Weights of a small GPT-style language model, trained from scratch on English Wikipedia.
Size: 10 layers, width 128, 2 heads of 64, vocabulary 8060, 3.95M parameters.
Training: a variant of Muon for these matrices, 174M tokens, 5295 steps.
Each number is 128 + 24 x the weight over the matrix's rms, rounded and kept within 0 to 255. Layers, rows and columns count from 0. Numbers have three digits each.

# layer 6 MLP down, 128x320, rms 0.139, rows 0-127, columns 32-63
110086100129089133100141112174137115072093096128104139144092164095110119139117074114089169134111
113135126139106127108134099145066133126157169125102092099138111129123151132176149100124131152123
120166131096095155063137161184156147077172116163099129097064128088093160128143156138139132117128
109111110151092140135152151130100117103133164099153100160128147111113106140169122118149128093112
128126178088112144112124167141140122134120109140169167163150115127139154135125146146192131130127
168104155144120119150133110110152119129159129141115154152115140086132110146138115085152109141141
115188129146131120147138143140116120122160142112084118112068123113106146112099152137125133133163
162100155124129143132175120139135123112088116166093100147147105134137104107138146109125125129107
182157140100171128128089136128122122139145167108176095122134122094132107110100084099112106139108
106146120155126093135115105139080143116179140130142157118135141131111149099129085165095136113095
141124120148117156130105076102140121089109123149157141132151120084159126138120176172123142128124
189086157115188150115123112143194144101117132180140120092116157111102116116114092142107113132090
114165134158147122130102142089143160116113102175103155141149126133114084143190108157143110114111
160141140134099095118142155125134088122116131106130133139104145103166134139141143128106113119154
126139124154099163123094127127117126120120107151115143125107117089153130129126133077130184160111
120121158145111175115130072094133127116074136150142148128131153152127125139148108118144089132155
115168125123135133123129096117182144115088123124123153088181100121153092146141135142115101086093
115098087125120126126092095128133133106112109117119118089171130095104134109132107082110124095128
120120144109105097128124130131109125097134101189101134155127110120137135093131152139088135140159
136132104128155127147120106097092088118161161111112143155082109139114086140105115154121149100135
157123150160081137092105136130135140120117158133122121157115139136102086148124146155101084079103
178124159154132097144127156110122145107111141145111138113148108121089109120155125069145103127120
056141139157154153133123142135145111145103118126134161133103147092143147090121123139115110185161
138163109100151121157123148105177125150100100145128140106081147100133125113119143112161097156115
115099132107110106117169083052125139119138135146132141075144135105133146126148159136140127105112
171105132104122116095131140128219126090083081148137151107142140143153151043146116086144138110140
108085102139163132130153137133119120134144141102085147171098139151126106189156125173122134104175
110078142094171103160161091138086111150093158120127141112148110146136145108134128123149154151128
164135125108158123093149152111131165101131097126147169205109139090086118135105103107127130108119
132134119155125154133124134168170150075152112138144166104130147121164146150118123084167129099131
130109108130111127117137123114146097130111089134132117168132114082153126125091159118118118182150
106094066090116101103173169090121129124133099104103141139143133137132115130100114126137165125137
173108123130123135090126133115121129115157143110153119130086117155118155133127117107123105133131
134139082095123124142142119084127145120121151115128127124136130173165123137151104121107131168136
132153146108127134132133107112120100089093131096111165096128149134115125120117114120105128121139
097125151125140117143180126115148128133101102143112143125097109124115109156145145123146139149090
108156138125128116168118120164128117088153139123145104145126128117168097131156142093108130134135
150152128118115147112112142109103118127116114142100156141137156133173120116099159138123138079113
122135123137155126146123155179134171129144108123074131159107111167117116134158134111110134085117
169119110125096102138135135120123154120126152153151136100149186110166159125171121145103158139156
127155170102078148096076116104105145076126133123168145122118092171145146123152129111080145138101
092111153156123074160120139125152144108135144138135109104071178108153133102147124110088124129133
118141121093130109134101135165144127122129128183116091122157141108124115144126141121091144082107
123144108101072149169144120113137094149134160142141136065092133119111160110156117069130129116132
162172164151112127169112111137152080165138141119164121132164134141133128170128103157138128132130
131129122113147148116142139098128137149084133115156144140120089138103147110117140154131130172138
111107148118162123142105112121129128137115137122154122110173129075160115148102145131089074151094
129132142133146113144104091128140133085118145141144135096145120090112171125116110134117125141097
123119125128075130137161145130133111123114180149122131157102123154148105131195151130122138099156
085164116098127131138115134123129123100103117131143136090140095136144092132100067105128155104127
157123122128126096119162129135132130144119104132125105140102120132097182116126111146128125111075
149140097121110176083125122149116139099114134098106144134125114138116135099109146125140133124129
117156139140144104102134135172125141116106120133132131111110139119138142104114087171123129118138
138153130111136116167111126124130174167135147139102105160145072130119079133142138143154117145111
138126147144135101116117116144146135135084154129097116123141115106124159122127113140128146108144
131121117182137081132141082095109079168111125097087115137132167145159137143116146112121150102167
141138096155086148126179160088144131151134109158155110127103136141151184174098151073096104102150
169139110148099140144174114154111114139165118145172131115152142127107125150140133117126144139125
068111168138153117131120130090107150138119123133113103130113151076170136115074104141151141144118
105159173151112103113109123107152125118113111132141128122155138112167126105130063116175123149150
139167127102107117100167114102141110113099125125142111079124132089086158147154103104186118135065
071105134144102137124156151169160105167113126090086157153113133099130138130098095121116156119126
108117139153081122131129124090137114100130161129154109127125109138121091120081134121114140128157
070132109143117141130136158098102135132116111172138080156113189121157163086184131158163123099171
135075139126106142086096132127143126153133115140147169137165100132093127147080122121128135135159
118104132134133135179099118118145123130153144133108151106087134091154141145140098145143095126131
085132144135103079119152124127118138115147147072130131081160099117125166087129110120153166138113
104097125117118117148149128146131099133139129163099118153126137122097176130128136119127112162132
104116157152121118146190094158076106095179057116092143142104115092121149139121104129113083137108
141138150145100121119152103149124087099112110091105112121120096141141124142098119128100162126125
110116127117118155150128164186171108131088121101110094106126113136127182114160167107128098129106
133160143093114116180098127112113126103151146121119108119095125142121102158132162160157125125136
121145135115112124094126143131113135084150167101130147103145154076151133105111158164094162159174
083105111116147129155132099085127104140155050142097141145125102155114107180128075100134099112143
098135112131108133129121130165102132145084118154139099119132149124125128130153141142131062156125
140120082130104141178122152115144138111146137113150163096113150127100153120076122123102128117137
103165101127149124128119100132158157131091157138151121091155130121143150126100118134096124060134
132141153113142124106133127092133148120166154119129125132119097150106078134125128132085101107140
108111123105108131149126117104140095095121120163147162141114141126140097101126094122104122121142
129164130117163116158127133136160124146142139122130147110172145117104107158120111125163121104133
133114104129082160140117132164122136120104082166125091129101127146114144151139134128132111112127
125160145114135117115123180174139121194125120136150176114102107121130118152111142153105163139131
117156151083088121089133154162163139141104111131157141142129123075115075139128137164128104119096
130146123130109142109110119137110134177171057144107120143150122109133151118139163133143144103125
147130125120121125156153108105134156119094126126133109118100105143111103113103144111154153122133
146098083136151114072101122119133117079140168116178119164091152120137111112162153077144131124134
137121131106130114125135130093116138119136128161124140116083148118162168158130101094143135101141
129111114177134079103137131095083158118138120169084078091118108158103177125110154120071125089131
169120155105161075140115107172137125096119140145131098107110137122057098097112159107150097132160
105087193151110124135147147148129109106079185161056083129129145114117134104141157161133154117129
081141114170104147151128089108074128126128129110128135158148126153072106136150158124126112113093
111131142093108131127131160113190128149130144133134123130119095106127155120151129174177090131135
124164173113155110116115146117158122112158103138113146156100105123103181137130127165075176119092
131128130124148070156137126152123120134092126150119106111142090122136154125108162090152099160111
133154150126131112135099102144171132114133151110096128108141143107162123095141128107156109062158
110118126145128130129175167106137101143145135139138084145133183169162170099156133103112122136092
119130125151076125141136143165110117140106118108122106115116146151184129100094133120140119137115
124077139116145134161138152111089094124094135121148093169138076131098160131137158160128115172091
117101113091148128096141134132124114132203110102126182100115128139143111113188122107120065189151
090121084085142149112111180145121148099175136171117071110120139131101179141107129108080124099113
108102131084103157121105137162134086121117156151124108137097140078131135093116115149085149163055
089139095162164127130128115094131170143132132165128123135115128127152103134163116098138077102094
128117132136157134087147129123128107121097133134164159119130153116128171097113113120150079140143
103123142141120154113125118141160133171127108099118125147106134137127137111118132137134045124185
117153156119145109148116141167128159071155124123084131133137136168125113131134105138149134106118
130155115116185129121158135126108147099121119102138146113130136125150125113143126126119115134135
110141144097094121129114099100155169129171119126155112154161117134131124158104083107151115103135
138125144121130109114139142112132133089163139177134109113118162139154130124123115106151115112120
164114096130151105142113155140156101158116105108116129142157157138137125168153097167137093106134
120139099148151147137129119121141102132143147124148152143135083106136102153142135110166135148121
128119103076146169070119105118110127128117134161134154108102167073105113098168134129112154112126
158134138105167123117125141115145128124122125119137113153168160135180061148158135105130090110131
092147255132125091118156101099082137193150110103074101081145152152067158135135114159117176103148
125122160111111139123090143184109145119110125143135119100142149157130152101131135138112133093128
118149156140146070167071111113130124086140136152107114171119150112097125140150097110096092127145
115104121114147141151107136147133128074120148127098121143121142123115102152120184118113107152171
115075114093099135096154121054149134117161139185133118108093142113152143106135103143164151113153
102111162111146084175126128091135094128123140120149137112109168111121129091083129090154106148125
155106148140121107108112150145160117129128122097147097122167132134119094126142148140148159133117
083130169143143102146116135159142157161108119140141116131139101148101108167110139114126125162103
158136130098192118085128123155093101146120157111097132123118111193103154152183128144091102151105
156128141154149137138144121140136128069139142132136131122145124127123153119153136141140114122104
087126135100152130122117111104119098108114157156109151116137144165087105103138112129126116110099
126118171119117188122103129108144150072072139132136127084134140158147163125067124105163141155123
152117120103128094123141110069132090213152117115114203140137118118120133132129123123116103122151
127115130128130116117133133162127149147123177106108119122120157168096111142105123162080154107116
112138141129131124149154093096143131142129118127132107098141107154136120079146121122137125110064
141118130143142145143156128126102104121175129121146138148156128133132151135141178131153105119153